Weights of a small transformer language model.
Size: 24 layers, width 256, 2 heads of 128, MLP 1280 tanh GELU, vocabulary 4096, 23.4M parameters.
Each number is 500 + 25 x the weight over its row's rms, rounded and kept within 0 to 999. Layers, rows and columns count from 0. Numbers have three digits each. The size before them is the row's rms in percent of the matrix's.

# up: layer 11 MLP up, 1280x256, rms 0.229, rows 252-351, columns 64-127
# down: layer 11 MLP down (transposed), 1280x256, rms 0.221, rows 252-351, columns 64-127
up252 099:479474505489502468530512448539484485466497507529475493497527467507502530482526496480490527475498530509471505585475492523521472552476492493485497483507446517502508505516498551506509461505497553
down252 107:458511464494470541510454477494477486494514515513496526528496553487516477439501506485532498501490488496488509464499503499464539500509558526500487545442480463516528520535497494484527511515512527
up253 101:501481523499512536494484496484519522494490449514508520460512521527455495525498509493466499506539535472523530510505467491498496545446507524471460533455496490513499490529517540509533484533527497
down253 103:531500460468546481509500539531475483520490482505503505483515469509472465472495490488518517533469470534460478492480527511532496546515485477497515437511539503509489483526504516478490493548485485
up254 096:484488505508520552487531516497502520527518466501474507465519495508505477505516430478507490492533520504534499490486482502470494510516472555474481513487495502500490512497521509494549491493458453
down254 093:516529456480493452485509518484462486446452469500508516532515494474498491504476469512515532469502462508488480454495480470532500515531519456502476510511482495494513511515487482492515473496477544
up255 103:516470529501503502525531483526536486523468495529494467522475452482501511512461481517499509494507462499480510524466506502575475567517491475513500518463519492536517478455512502491516504506492485
down255 108:521545461508503489522523495515497487518515528493421500499471505512488520517468455481508491525519497553482511507578502455489493499498465492472549515540501488518477508500479494507497490506482495
up256 088:532470494464473509507481515508503519512519466502495508537510462501516442515508536542513472483506523503513500499505493497459515480543480529490480465534506488502469480499502512544517519522523512
down256 090:455466481542502508519489504531486482489507531535483489495476513466522484508510481486489519479514565496527515484488505514531506486518489497497523508530486501486508514499524520503491476499511515
up257 096:484479532491478473493510492480460499488461480490454466479511460493554493530535498489510534503527526510516475479527536509554476481528502491470518521498468510467525509477513534480494481503525522
down257 098:460481514504502497447501500453486514495501541484495485475527510517486484487460468494500458506507511472489494511524476533512494534484524497476516462503497505454503432501527512532519507513488491
up258 094:504503484521496470484497476499491521505509454511535463491518516508475548492461555447489501492464502441519496455429482504484534502473500475503497489536516521490485492535495491438491479500509508
down258 094:486530537490533523476503474473502504510515457464518524553500458519454510461486530464483505488500491513506505529472482477534493510500515468507510494517509493457483478471528488499531514505528501
up259 092:502495538509499488526496509478483496519514478486495470506412496516541494503488491454513430543522532498434500472508497519516514505509526477513454494529486540521474498473497459478511531522468471
down259 097:487570528480548511488490560516486532486503539486504502496498478475473557480513535475513510497517500477491482516519442482533545500494550486494476489462500532486475515494483524472516489498512463
up260 098:534481521507477481538447506487472481535501503503485509475506489520535494467529504535515486496523493495471495496522493496463496507485552473507500519480554524497489509494494581494493561490459478
down260 103:469519517520511464490484487487469466492499494441509513466473445466494524458500499511541478518534493535518495516466493516451492472509516475489501499524516543497512467517537514488496488437461535
up261 093:507505500524513488510526541490528472491468549521523466473529543504515524479511459492457472536453504493525510486539473491478478522509510537539523546464545504496473473483463518495470469507507505
down261 101:524580448577543500471494528495492470476524496503526501517484512522539495542500513535498479496534452427531499528508463538525523472488504492499511507480507498469451502507474482529491473527447459
up262 098:500457473448450498525532466486502469478505478530471510464497480470464499477514495464527466522478481489561513511504484510552544513502513478503540504478507506515462489486464497482493483535526475
down262 096:458494480543509467496442488505507526495548527514498480460540477497500458500489508517473494516486519501535507548512554494518505470481490540492477477471483529435512512480516468504488521512505506
up263 114:521541475524491488517472505476488473513538483459545509501484475503524514488536508546508489514566490551458541501534498510521513479470506519485497468483499491510512553470527533511464488518484512
down263 122:494521494505526507527545492475490474495501472493473459512529485492530516531465521496488540479511509494543493497463484484493515469547505527511474521508473528489539501479484503527492501565535472
up264 103:505517523502441487451432531470476494524519512513481483460468467524527467526501521485475483490549484522538475458540475501546496509544482500471534507494484494462489554480507473525522458523519492
down264 102:515506477500515462489474524499515484500498435487467461472507511513481525481497534499546537514462471465460493516500516487495518468475529535477473471513506493521508494467449506516485477487531552
up265 087:517479457475510428491509511471477520490522460513496501501531505509522493492529492468516501466525507502468541495535492512490553492451478499476512525451462467456530478483481487456466492465495500
down265 083:489512517482487527442557505554495513516505516455477525573546499511489505504538490517514497551496484510518461492521506496477467493511521463488459487503486521490454526491530495522507498478445461
up266 094:535490500458516497464545488496480509475500477441512510524498510465533518520506479505420482505509563520502508514500514484497496497457506528530509500460497488513460502500501518534566532461499500
down266 101:493524542488468497509465520485514482534533516448521505531512475477538497534491500536499537471492487497517521504483464480501508493519492488497491463458520520485518516513516492474480525492511490
up267 093:473493473470490520489499470492505555480455458470516527495495492506500545512524511475515582522517498492494477517501480466487559542470460510476524483522523487529513472534441521522530460513518517
down267 107:521526523511466538501492478505504526504472545522546479500461499529543524508532493491497475508507470491473506532484464508518498519473501557479522494490529519481503530479489505530438492518467456
up268 106:478454509465484490518539518502519510466441480509527469483464480516514518439539476553486511452525482508482490467487485515509476501489528468517539533467540494499490480505520470439506500466493539
down268 109:460530531511480489505494498503521532531501491497522536499468517503509532539501510494457470548482504521496519466474495550463521482463503511497459457496491514504477501515508478495473482503522451
up269 100:501499491487575496462522526505494467492479524465474488482510477437494516517547461527500487496464559523512510498521513498537533497462478495466499535472484502496516476480491489489490435501523524
down269 097:507483466463468496499487477445469507456527447446492503496546492465450508467483510535502515481545456530477510517466475477516534500518524500513474530473480501480484557482482484488494487552528505
up270 090:528503475483511496571536480465516498493477538477543508495519506486511491529450472530540513469509505470505536503499478498529477476496444487449538496503545486472515480516488515484483493487454525
down270 085:489505538503464473500509516512480536480501500509452534525526566504458479485523528458508450499547494523500514432523515462504519478504545529516509506458492466475493492458502482509480525469473484
up271 103:525519478539471515507522507517487496507494486537473548532489466486539495504469495474492498486464510518468508521498511487492505499478543478498448505529490472482527497503534502556460513512490539
down271 104:492549466495498493507508505526489531464516536519503560522457485514479470447547498526462546480531495498453500499513513470481455500485517514539463502537543494468507489483499503532522495485499510
up272 093:461504460522509503491525512474507508509489526522497513474455475525484498467447443504492479488531501479456504512512492521497500537481503514494496497436531487526530499499484464497493479474459507
down272 094:519520500531479502488476512518527517540508496515516482524485488494515475523502506490466514496484463494501514563510485467493557486484504528474443508524471531466521461508538545471487508523524512
up273 104:519498498490470489504502477477486517501519543425501517479480512523479482538518512516498501497503532513510511486595501491501502498493452485523504506507529481512509532496521492477454527494485482
down273 102:496519489479552491530504490501524530503504497501498518552523506496522548505510489521465486456473502493479523523561523522494507538471485487450516527500499543450487497466506474464506521470498490
up274 099:525499522491504516501521517497513504499488489525485505503519470527489499522441477502507466481487469496492468531509454529513519492495502549519469517469434524498525478498512520508475510514507518
down274 089:498502540516473480524472486470476505472497507510476539508471522491512478544467505453550540530481484470467475476511464503534481473497509494488498485512488517520524468531493443512486514507470513
up275 095:555505491501509518486482493513452513487487444502488553484479480493446475505542486535531529495515520463471452553483481493499510486458474486513480495483455472465502484493503494521530565530496530
down275 088:503513500514454496496529444506484524531482529528466540510485469531471512496520474499485521453431499516489480517475499486522550468460521495490443504496502464528493539463442496494545507526485551
up276 097:509481464496505506493510535492541517511453525467469497492509498479540455523500449475461525511528502517540524467548444491514504470524512509473533498487495514512471517513504520517517474526490476
down276 091:501487446568462506474500488475445492511532521528456477503490522531493444508489520523476475522468461506493525488505529502494509485498502458538494498500479510504504446548515485545518477497514492
up277 099:493518512451496494542507506506490482498489519534465500494514555494492537539528494487466519520529494480501493502498479485513511496520539472469526518490463547542533474523525538536534467482461450
down277 103:502529480536526533497496526442504512495499457486555529493537478514473530506513475476487483512493495518520500499513494503471510536499502504498517497488507488531490490504527500497530495471540526
up278 100:476499501518498477507465475524495562501531508510516470494513500494522489432494521536525557502509520509478497462502514490508508522495502515475485503526497472456509534515545523525462453496525473
down278 103:500509468537465482518527516519511511509500538466519523510483477507567504546489477536456484531469481493495546496500506461498534512462464515504496434509510514482525494512504508482493464513522463
up279 099:488493463506511479524500545551529464468480479498500477530456521482509505464497500495534525468533499526458495489510468490518486515499498498547518488515503523519510511528532489484472467505500499
down279 091:505456525510504509520517490478491495479475491477493444522471525469489499518484523483538538495484474479535498523508504477506513483512475524509473505517486515517493499513527520546504474483488504
up280 096:498451488515502528499509530465485481489489516501475504487517512540566520482528487494467511536508510506517466493500523515529507483514486483496551506489499507489513520522518496525482490498509526
down280 093:480502505472498555491576532476511489472518489467505482515485510538511500444480507477488534525456500458486474494502468483534488503515443441458453507489487504529529510502479480552495528521456489
up281 093:489499495505506457485452486516487496505530494465478493477527514529488477449501503466547432544481502481535495458548490502485515497495542493573530522469528541497477519488504514492485513484548531
down281 095:532559530536526529514502485495461497486517489494478532505470516473534479489494483484474521500483558484523495543492501442485517502516534497450531488485495475516516504529454466523517520494463499
up282 100:525479535487480490539486491473513486496506488479505473520506500511509500523504439465479452517491477480494520510510507530483533480476497499499503550495500505492550465517491562552520539550518491
down282 081:461481486472497509546476531508494510566473475484529495511500492476514490465481482481488536506502503507556480515502501480508477519490468509504494508461492452518503510504462515522570466485527537
up283 095:561500482525494550492523525483457493464474539470504523498521515498478504480515521452475511517528469511513496514503470497497500524455527503473507452481509513522499541523511487524467472522522564
down283 093:478543503436494492519530438487505529520476471518458506497537497504484473490455537516479504534487484480536531527518463489468507499497535502499525470487511508496499484485468521525483491526520483
up284 108:512506471484496499521504523475455521507480501509468533491489496512493509508544526491486529509505488499481478492494432525493512489503517505527524502465517467509496506559508527493510467499487499
down284 109:462509527459523475524485496506503483510532503508432490552473522455522530523501520513466493456496511497517505536485509494555476511521489495483514492522521550488493494494524510498494501516453482
up285 107:488524499495479530479528492522498462481533471573525518478510498527453514472511494449501492517483502527489485465499465490539547483478513502509513521515498491497525557515507489512484463522519494
down285 104:499544512492533497493486438494478454539516528454522535473475475478503524508437513562482528498514507500501507492481498490500475488529481511486507501469495516494491470506462511520504499521528489
up286 102:554496497534530484453498494481506508468504499498502476503516521497514497485487542518493501491509514482438490516478496512507480512541491545514508498427510467481509524523513509519501456497479501
down286 104:478518520490493500486496508530499476522475522441496519488517525489468487508513536475517503480496452516512484511465514490461499502456462507510508540505500491549538538532458505526495498458554482
up287 099:493501498536490517501507492476512467533515518497483496498554467514470530470476483466502490519505476500537482520506450446528443482473480544498539489529513504468469525486491515542446532515505498
down287 100:498512498491559475505503502486524527487458495500481484477479503493471506529489547508498484550503569517486490500519504505497533463439518502467462495523547480526530515541534492480471509453527554
up288 097:527529478484510493440488502507493494500492450504519536496502467466504480522524486536530531493512501448557493506545519486481535508479483489497479507465513504514512438498495480470502512527472451
down288 085:476498476530506494517477524499481471503499523503490452507521514532505502491479538500473489512459528539516453488464502555536440471513504502495537512523519496500449543482504480505479494502491527
up289 108:514513430442499460530493523524459518473450478514500529501509461487527478540488514479474511530512476517502494492464516516494518507519508486509523548441525492502482513499531524506520519511493437
down289 113:546494479489503485432474460484545514541492473513494505513493482489467493495523507509492473520505507505523473511509502533494473508503564511532487522485554505476497456463513519512454517505494492
up290 097:517509507512549539493528508488498509492554538482470531479486526494537506522555517495515487506466521481515485527489520512483483529462522518537496492489423472478482536504466499496522549511483471
down290 084:472512506486530553532484503511546506483519483539521494503514506528542513490521500480484490505532511562476461468522509514520489469486525505496511493486524463512483510478477517429468519500481444
up291 088:536495476515466537497497512516530500482494481499504499523481490498513476507572518490501490479480475478490513494481521516513497499507500555443517486470539480464505504462468515501483473506504488
down291 095:489493489488491530485533503500462515490463476527494523482516502498482468472480489505454502487481477575487503511487505482509496527479486471514526483477541542498502460519484479480513512489477484
up292 094:521512457489513492516547534467454534499511520513452499467474500492511496505492488485524477472483515496460469476503466547511517486483488541459505513487497495504498536486541492520562488513513470
down292 092:502515506492494519484493484515523449482493514514506476501525495484473434500513550532543532500550449544516513516500504481502452484495497470504502500525518490474478512538510497505493480519519477
up293 103:505508510484494513488492464545492478480452518531472513501511465514472468500469468489530515519535503489499514476514536529441451523506501488530482487493468582494481469528492527537478491470502511
down293 110:497448552497516521505442528522486489535503525510517527485489510524493522469527492466531526511518482478502487473520530487442486526508489482509469511516521508519499499468520471469454573505463513
up294 095:523489467508504431510447486467475512488519515566497476533507503497515528515510511479509502537526517513490484482540538465524508480508508452506495513506483498517538435491506513473507548502496471
down294 098:497502484533509491491490483488479511566502499521484486494551470501501471510487527528474495532477501444508523486488507453486492468503502471519478516495485531504500468486495552503500513520494477
up295 105:477510489530498536477505498479502515513505488521539508480527513451513448496504491511480487494557522497528512484539555494484493475483516496495492502489469548530511484504502481490512464546499488
down295 111:475519476491505484479495549514523528476487482508505482444487487566520515467515488494489484501493521456525528493520501504493511456518492460464555481489488528488525475501512479460465474526512506
up296 105:486502466513548498541475482504546452540524529540504532485523527484496495511509515489528532512491512486500527506547489492516556504517514482534491499481502521484490450478492508523499493531493485
down296 110:493493499507504469477489487499564524547523504548454473499510502516485452488575493499463498526495514506498509519490515514539456542442474513499477474515444488454519512471456528504477476477520551
up297 098:507496528454478476471501546523493516517487502503505477533514498463469464517528517497563474493480504508506504535551507529484463484509502490509553536500512489524488500519489540498521511516508502
down297 089:532495515447521496530485474495509496492503518507562494519520461530517497494480534455515511485521490517506489512518467520465506515464497503493496508493486516502494499526489459488484469469504509
up298 101:505457486455466491471504515510529538488489496498533490474479488537516497496519509486501498460485494531515537506517488516494548515487497471522528504479491456518480537497504539467503508477528529
down298 104:491525518473506525502499448516517508549480531503521504500525528507509524480526478508476490509479504510490508489490502519554499519497472520509501523501497498482482502530521478522503476533476561
up299 103:506519519483511442475474524479525532523514512525496514539512521513465483490521502480518464482486464479501511495489497527494540488494506493497492472587516510506504521523533487481498475520509522
down299 105:529496477516520500498481535469500469494465499476559504508463475504489495481453503500491558491514519560469517514474510467509453535502465550526520500530475521483530521533472460512558485456495549
up300 098:484520517539476497543466493495479484516464529504453487535502497524469471507506467483499506509519518519511485474512481508539512467528489488468472483532424482485540497486532497509522509488489482
down300 093:505545480507495537489531539480504553477541489517514500472533482484500497497545468517475445527497465513465473523435532517543496533499490483495492533510530516503518526503439466506477512498519538
up301 095:515591523507490482506499511482514527460522509498483488510489494504534482484505497508519469457552485503564468522478530505516505514506509516484482524480497527502518474539469500514484507502463492
down301 104:486570521511508496502505500509491505500484531489491509495515529463452518465511547506508467470518525524508482493467498479469517500504534520530521556509471519466498501505524513476543506478545465
up302 098:480520505559505512498496503510521515454485583515507520486502508504515453497541493487525520515470518515499519525492522523486524529522524510526491540500536512474454525515467468472480489526496483
down302 094:466495518514479501527495497422513491511499440489480489487510484508527479518486511484488537490464460480526501511476485508494453490487506530519522476518518500520513437526500517506454484517466481
up303 104:505485462512502490491501504549515512549442507527489495481540521543543497516486509502492522471495495514491519482521436487488491499470521558531470463500514506449484498459462477474529516511513499
down303 100:487464463466499490488505500512495525488541509498566517542488472489507482518526486518525511495484492512509473500458463530500499494491477493516541513519484446519553458521505514489488509530492480
up304 098:534475472502459519533471492487496473450485447485527489497505549484481498476523470512514486497482493483509504510535523552521473496532499514482520548483442498517532492504533568506542534493491507
down304 095:485485501404468458516452538523512513535520487492562499541510425493513526508503513484499532495473464546502536507453493513490529498528494528473503497541490534503522524468536473497546537510508500
up305 102:545470513457477523511495494519507461453473497493493480458509455464514512512508461527474471465482493489520513508499525516512503548513500512553516529492500521507446486507518497562487505498507505
down305 103:472477530471479504508508515480474518517506533463485526443497506598533537523459519495518493502480525498553493490524526497488538491498451523489503507451486460499486499489481481484469438501467509
up306 099:541474495482519497535537491540495524500499492526489538513507504493531480494505515477428556502551480552477516442583518487473483510521494459465527506493435514469523487549480474509516517518505501
down306 105:533489506492569515473516460527558519460497504545531508479473503494496469526522481512516489445448459482501474487460476525531473485545475547512508523515507539485498462487533505479536528483477470
up307 085:510534541540541467518568490465487485490539491521427531526449486515491466514521505486493502494465502491477515520507501513535514511470522509475478487425519543585448509495482517477513498485551452
down307 084:523510480496515511469497483505483459550498502501521515512510474469475502466470453493525504508501480534489491523462509527507478519499497495504485516491502481476494505483508527500517499480476499
up308 105:513495495473485541472510499520506454495518524510483501495480506504475483523504509532491511450570526497496472504508515515468492468519487471480541503495507478565534469516490513478530471494520492
down308 098:541496491515454483506451499519509478515470467522484459532508498533460494504499504497505498521486461504535493494438509487532494509530525512521557519515429483491491487486469528523522484490525497
up309 086:536503516495485502485528495496498491481518502537530492494474487503506517531509499503445522490502502484473521505533503500472503494533489539474522496445452530467480486512476510498495479505521455
down309 084:477500466465494493511468504513516537545474518483490513525490504515491485481466506457507471499493488539517509481494504509514477469505527493500494503517497485488503494540515491480482498509520519
up310 109:495486482490482517538496527489502509531520491481484520509494492488483490461520526497489547496495500500498462515503499481520475545519506493529513486521533510519481481527534477528519523510503511
down310 103:483529477468503492534482476471584476489478510513521542470455479531576467478504464500504491460463494503447453472506490464524488451523503503498495498525528490472476512494493451489452492505537467
up311 097:505535487532509497505488496503490514535478476514516492531487501518493509485505451536472507523472495506488481518491491490536518494472477446504477501464520488514558554481532519511469519487452501
down311 098:475499523520460508488492500489552506481506467502484541477514512479469537497490496502519521509506482524491520489513537497499461491530488519467494470493484472499506474515533498521473522456508518
up312 097:540510534487496478462479524504492559509524513508513468485529500476512466502499494448496499492492443503479466485465517484530530488508502518519531493505491457523485500467486493482519514545507451
down312 097:494506432490504497522475535495482516498491514490507524510547515506479525491540484527505509482500502503472525482468446497528445521462485497446504497501484510480496524522509490513535467472528489
up313 101:522517451467491485474529524447498488511488496499490401518554516503505506531544502515502487458463522548518520529528495481533506505475457493475529517495488499494453493516492490522508492514498506
down313 085:490473497489502501505487492543535491494499514514469491487496536509495515534467574483495500508528498530459511508524465495506527452566476512504463485491475500536500478476490465502461503538493478
up314 094:516528488491510538502469518545546517506482486520473484499416487508499515505526464519500571495514473511528470490470494526487529528494497512480496488468479514539504468485539532486515475517518503
down314 092:490495525513540482491517464440510477503478547501503491510500479494498496527488467510527476496510507489470507471459499520494445505492476482555526494481487504504520473438512513460531521503498484
up315 111:488503526472484507456473569497512486518515488523516502507501460510478491498500467499518465543559519545523477530515535559536501547533510510514486507506468478505479518469502508499525493500509506
down315 111:496512484542481471492493495492513522491489481485444521536513504448489538522492484512469520509509520542546535499529491535503457506530468515478532506513498488539540533516463511508506531501492464
up316 093:482519463478487515503513501478498552496519516539541455530500516500555525527550510493490497544507434483545470489471532465486534497497481445459546522536552475499508506532516495508512472538498511
down316 089:527531542455494510496525501526481477511470471503496499522509507506476456486470485477476509524450455485436507470526525558512498500514486494443503520488500488498480512519495518517480536516489495
up317 100:477479524471487501512475536492509530470502513531514493493511498481500505555501512473531518497485550508519493470505521497464507491483526481490508468499487507494530549509478497482502514465501465
down317 096:526528499555483514492558471506491509511523544495528499528535469519502508474532412454471501523497506530482492438494520529515454518540506493502493495476492487458485500487488490456508518498497539
up318 109:479512533482474508536509581552537494512485523500526493461458483511459518491514552462508506503496516511502507535502544488513515521559506509526498537506530497498485491504516524525551471458511472
down318 108:513508535494498496492464487535491489508516524508509473522526519537481509516497509510488512490501469498493469488538519448455456526462498490517549455486471495486501480501518513492490472511495480
up319 099:499477482498533545526488449483469535492484524528498510482486471535472502523522458494470494490449488488514508499484514494475515493479521500519479470470503512520495477525445516538539506490505479
down319 095:469487487492480500462508467501522504511491542448535510480483466512490533550492530493477529471512464515459518466439480534500504494486487517499521471511543503499506503514478527431524482546495507
up320 098:486524474478503518481492528519511474500490520486499501475535526524505514530500499471433468458518478493494542437500510527475491528485490517534500516503500502556500488522473502469503507487480504
down320 098:504504507519499486483453502474457509510522498520489451481509519502496434481477502524482503497487516507474471497531508433476499446465490481496470510485529516484530523499558483546431508496494511
up321 099:527467487490493533501511523489526492501510500540514472485497476506479470515528494513462543468545523500532530493479515521510533515497514478527578530493551470506495470485504534514517541473503547
down321 085:474557526505499447524503488535504510529524496469496498504498518497511545515508530495531501498443460516498509491475503477516518451465490508491492485528482498506512521499458472501449503490516494
up322 095:486474512505511490493514510509527543523515493529522480478530497513516484513545504576460467491513502532476504487479487470538511499511488506444505507524474465500508500505507527503496509460472488
down322 100:495471481470517490536456498544471503486486533513518506500486545485524488489492463462524520512512518486456491470487496496522486523470484473543458484531492479493514503487498485480498498471500527
up323 095:502500493469471483478505504552515518497499510500535503489524507502496493499470451503520520451495466533488484509521492536465494509507552494490493501489515554516506511530482512499509452485519446
down323 096:552518541483573558506502486448475487505484457506483487496501511501515535512491519488519537504521525529466549488486534501499475483529496486505503544553487483479480519503504504530501526543503528
up324 103:502465558518496490501538493524493509515493498499457497495497495476497503560495515478506503477540469510485508495499476497517489453502548479506430473489529533400502504481549504504472491465549459
down324 104:499501503490467509504470529510500460570540507471488500496501509510510490436495506445519490521461494498498531487489493501469523517535470522489509470465511507515495508526553520523527545514494476
up325 103:488525528471469492486464517501492535519510508533500468498528504486498500490538507461505520489466543468534500539510505542480517505513539456521498461497493491514504473534528470552533550520541525
down325 099:481468532500513556499520496533520480494505473508496502512530468515516486529533501502494494498462483461516500504499494512490519457506519480532507493503480504529541505517501515486485495486492481
up326 110:496496523493511507504499535479498512552504484489490509468514461465445527525482495473519476514490512470456498509521502484455493498488481505489490464501495508448499488524519518481514486473491470
down326 093:497518458504508481532463501531548480478517498473467513473539519532527482472508488504526521522430487545516505501491486501459457479500492484540480553482496530468508484521481468531493488497508505
up327 098:483507507499552549467545529455470499518484485507549467473508512484493473500473449526510525505474551471481464487477506502469489489483495462489481499462515525505487468514513476487481535471532502
down327 100:531479474515490510532503503487513505509546498527517575541495507477474540514529524484492512470540445499510505526469502513498518515467480498534534533488521480500514491526481488475514516505520529
up328 099:538510530478521532504453516486481487565458529558512526500488516505509472518519515474462519473467537465503462500520495493517471472517542457505522500509532492496516554493543484490504535524505442
down328 101:484474495479510492504485521543469459507499462497522486561503500476496472525539496515488528497501512474507468541504508502485480500510491505488526499512478468450485565456426480463526486508541499
up329 110:518531496453523486538492488579480496488496503497513494547445527452488485528484466507546486523510500490440567502493488515502496517480464500507530506490497496547501497456550519512484527496480488
down329 119:491499517511480503489532450511530495455495494469510501521525482478532504488469527483526465499481500527445504489472511527500468531533477482529533520451490502503512491482550523508468540518461530
up330 096:535475515516467472474545495507494502480517535539557503523503507519470472505477496492500485437542445507505551531514494464523481489524502499495504502493507490492576538477486514457440517486519472
down330 094:527488471528498539485471518502523486506486483518511536499495541538490456486538513535508472523499469504525493483539499494539484508512439541516485534542460484488500458472452487483487461493512513
up331 099:527465447479473502465491523524478505458486503485498514498485518493477485449509517496536501476443470495518497481481508542476494490541520540481501502522525510473534459493505508481475499520525487
down331 105:535513525497479487543496488484538505512488473508468552504483525477536469509467503473473505511523539497487488473510526489496492519515485467487483507526455529494526504492485462501515501475475488
up332 083:470498479477515533511521489465489506499452518551495508500492504473510525530509502479463527533491509505495504507484504526464518503489509549487497548481480487513530521413525492482528500508506526
down332 070:504511520490540482467492493522508526512508500511511542514497494481486455498481479510518476561515504505512481508515526494517426528542470451483513508493498498519532510488458485500511519522508496
up333 105:521435469513496493516472525510513515514506486476503491552503454474486521535491473491500470508500501494517474504524479487481469517505518491522503555502463521507504506503465466446494497511464487
down333 097:527509513557499514486488448461478540504553502480487488525492524508460483464504493522506497493524500505553519512481515497491529495493476537475494507499559509481464523537491529479532536473477533
up334 105:467492522521531503545441495489519518489494541504513440501472475484476476537551484513516455501526518483505453508487515494509494516508493484501476494496546497482481500475502501472466484457557527
down334 101:513509497498489498447512465470527519526528480496520521495537489518547513502492529513506518455466500480573462469510496482524486490524505544521521509502510519467535509486503498536507482475468511
up335 099:492508517493477531479482488517504478477479520495510494456479518525546518514524505504528572482477509506492508532532514511588493544488490462485505535478462519515528482508506475533510509450547498
down335 103:515507463509552531478531496495499483521492514476454502519507490498497495543527489497525528499509523462504512445487456449533562483455482443488518485472481477516511518526517504485496475488485509
up336 104:513477514503468522467504490513494501472536540528511480508522514535506467538512490515473542514501498503500518518481512511452517484495520496517508486462469507503482552517500470510541479503516444
down336 107:482453539457485501484499517479486522527473540552499495492507552528534519497509504469478509507515510467506500449526522524514461517456543509474510482520485490557476578509468500489515462496518505
up337 087:515515480490467497485508489493517512527489530453471535509478483484480519467556517524462499498522503468512502472518526491534517501501484476514484485492491498534530467534479484516541494502488499
down337 096:472461553476518465490497485565490481452514486523508515490527517468537482442516504522494520534528494512495525482503533488523497518476430505504508515496520535480502531496509479509452442498517528
up338 097:509478512507456485469484499498517522505513503438534489490533518493473499507449479514557514524517488483477474532473535501510471502521494504462470528499487521506511471528517528527503508542510487
down338 100:504517477519474508523507506537455452500492511527485516524515503478449478501503499523484467535478514493562510515480527532505488500471473473515503534545499466502490533513492465516495495513510504
up339 092:450529483477527490491483490455474521488519438481453527493492490513521468478535512513495523491535513475532535468523470454476497508506520483468520517492487486502480508458517434510513563495558483
down339 097:494512528525501501496528534526458512507533501487519513514506485509491465517461484485481545515442539485475476513483495502522492518502515503508468451486531532523522501527511541511486512529511509
up340 099:475520485436497498512488513497445516489516545551518471496525505436497466500505483490463459464496534506555563507519483498528507484484473516520463494515506458499501521508523481521471448490492518
down340 097:482493535498430451497522517455507500496472507443511504539519543544457562480460512513507520475534509517460503483474450507497494477500507493522499508483484478492475509498486487472487541522514530
up341 100:519506513526471492482490538503532510513496542503498458551505465481533488484494491473510467493505507521493472500461460490470527505490553524486499489504451455471508471533487496492481446539508475
down341 102:458474472473496517507500488483510519488476536486504523472514498501457543477474537526467532503511443476478577469513506483515475530526531476521532512482486506510474526472545473474567510468485482
up342 103:490480550537517498524511494519470489487505481492503475492524458481504490479518488467456513541498493530525488456504482464570488508485499472519504483497497471493535480505524479494469476485476490
down342 106:489508534501543508506507514482548506516472520525479468495535545515514482477484517473490511515473505488515505452498520491528453510498485523532472518508537511510464529513534497502507522508523491
up343 099:514524485514481502499510511521499501480474471524502481506504506462495495537529438487479500489491501461474546564491508501519518503494516488470495467522484416512518488503516497498515512525484506
down343 098:490532485488496497490528530552525493495517518489478469475482504443488523497499468499514469446456483472507497515514532478525492486484495511556487473513437465503526457498454496528535479552488484
up344 095:455493516500492434469480467495464490512545531536525518519501448540506499490470509525545515464493540536500466470542470538489506501476479529506496481497508520471465475538541496486494485518504528
down344 096:464475499481525577533507478514490523511507517491528497509470490471499502528510500514524471498503484469535498499459528454496495498535484491518473508480458487525503525486455555548484493522477475
up345 101:465511488537504481545490460508473482481531482509472492505489527487564514518520492513523514466495515522510507495491521505530552551501482460513491535500532453531512532511505452501509465495537483
down345 106:465504499551495489510458518542503488460502472518463527483508532509503483488475511547495465491541494512480488504505509515514551501509479506477500507480511477550530498494480489574500511487538472
up346 109:506496474454440544505547500511525512497503501490541488502515514505522459498522465519503530490495472443518535474512494532545470524458508493489538492475489492509501478523480495520493453510474496
down346 102:508522487496498492502452526557459504511526481510480480524510487484531464467503527522479481445512485497483497477483509499528500474507470484496474490554477498490501519449492444486495441493469503
up347 098:485492495511516484468541478491482538477504519454529482517443503537529487493504494487506510492506503520490550522513483490561532496534486476491471495530516502529483472486516485533468463500548493
down347 098:546508507482495496550495484510507482495505464469514466548491510504505525492513471497503513503510518447467535522511504516507534510522495478487505523498503463531519518464509533507520533482567455
up348 097:500471482493506490546467489482517472482521471498541467464483485444510502492498495508490487451493523507522508453492508549457500518525486513518507538490504489551559484481494476491501477483488522
down348 100:529522464480448488508503517534476521528511502518521472490528499472461545529470512479485504501513521486473510503491522536480466508509489509480520455518517510483483519514524496499509515512494503
up349 094:506547518535507524474523505475485464556479492489504498519495532540483528510495506496498530523482464494471476490517498468520502496486509466495483519504513505521498490498472497498450500503476513
down349 093:530521493494540457500510467477493490490489502515467497512485479506497495466542488528456479516495513487555515513462518515500467528474502529471502462515480466480509506526497486502528463460484518
up350 093:476510491554510488526462544444506479464480489478537512507549489465512454516504490502538529528513485477470505504535520474482460517475519530494511521458531483499487462446506503507445491517505528
down350 086:547513494477500500496513483556524507521475530439487508503478543538530507506530485503511529514508498542504479509481491565528545523540528491522475461503482500490495506501489490552506482485533504
up351 099:510470490509493520526490468562511451464523495483428493460459486489502488502503502520551503489524499545524515511526475537482491515511491487504507532490530540528461518535482491484506521532549476
down351 098:483507499496514450497487506475523502519560483513485504484464510512510517502442480530489510529496524490490507517469486511531523503464493497496507485518482525529500538493489452474462512473507496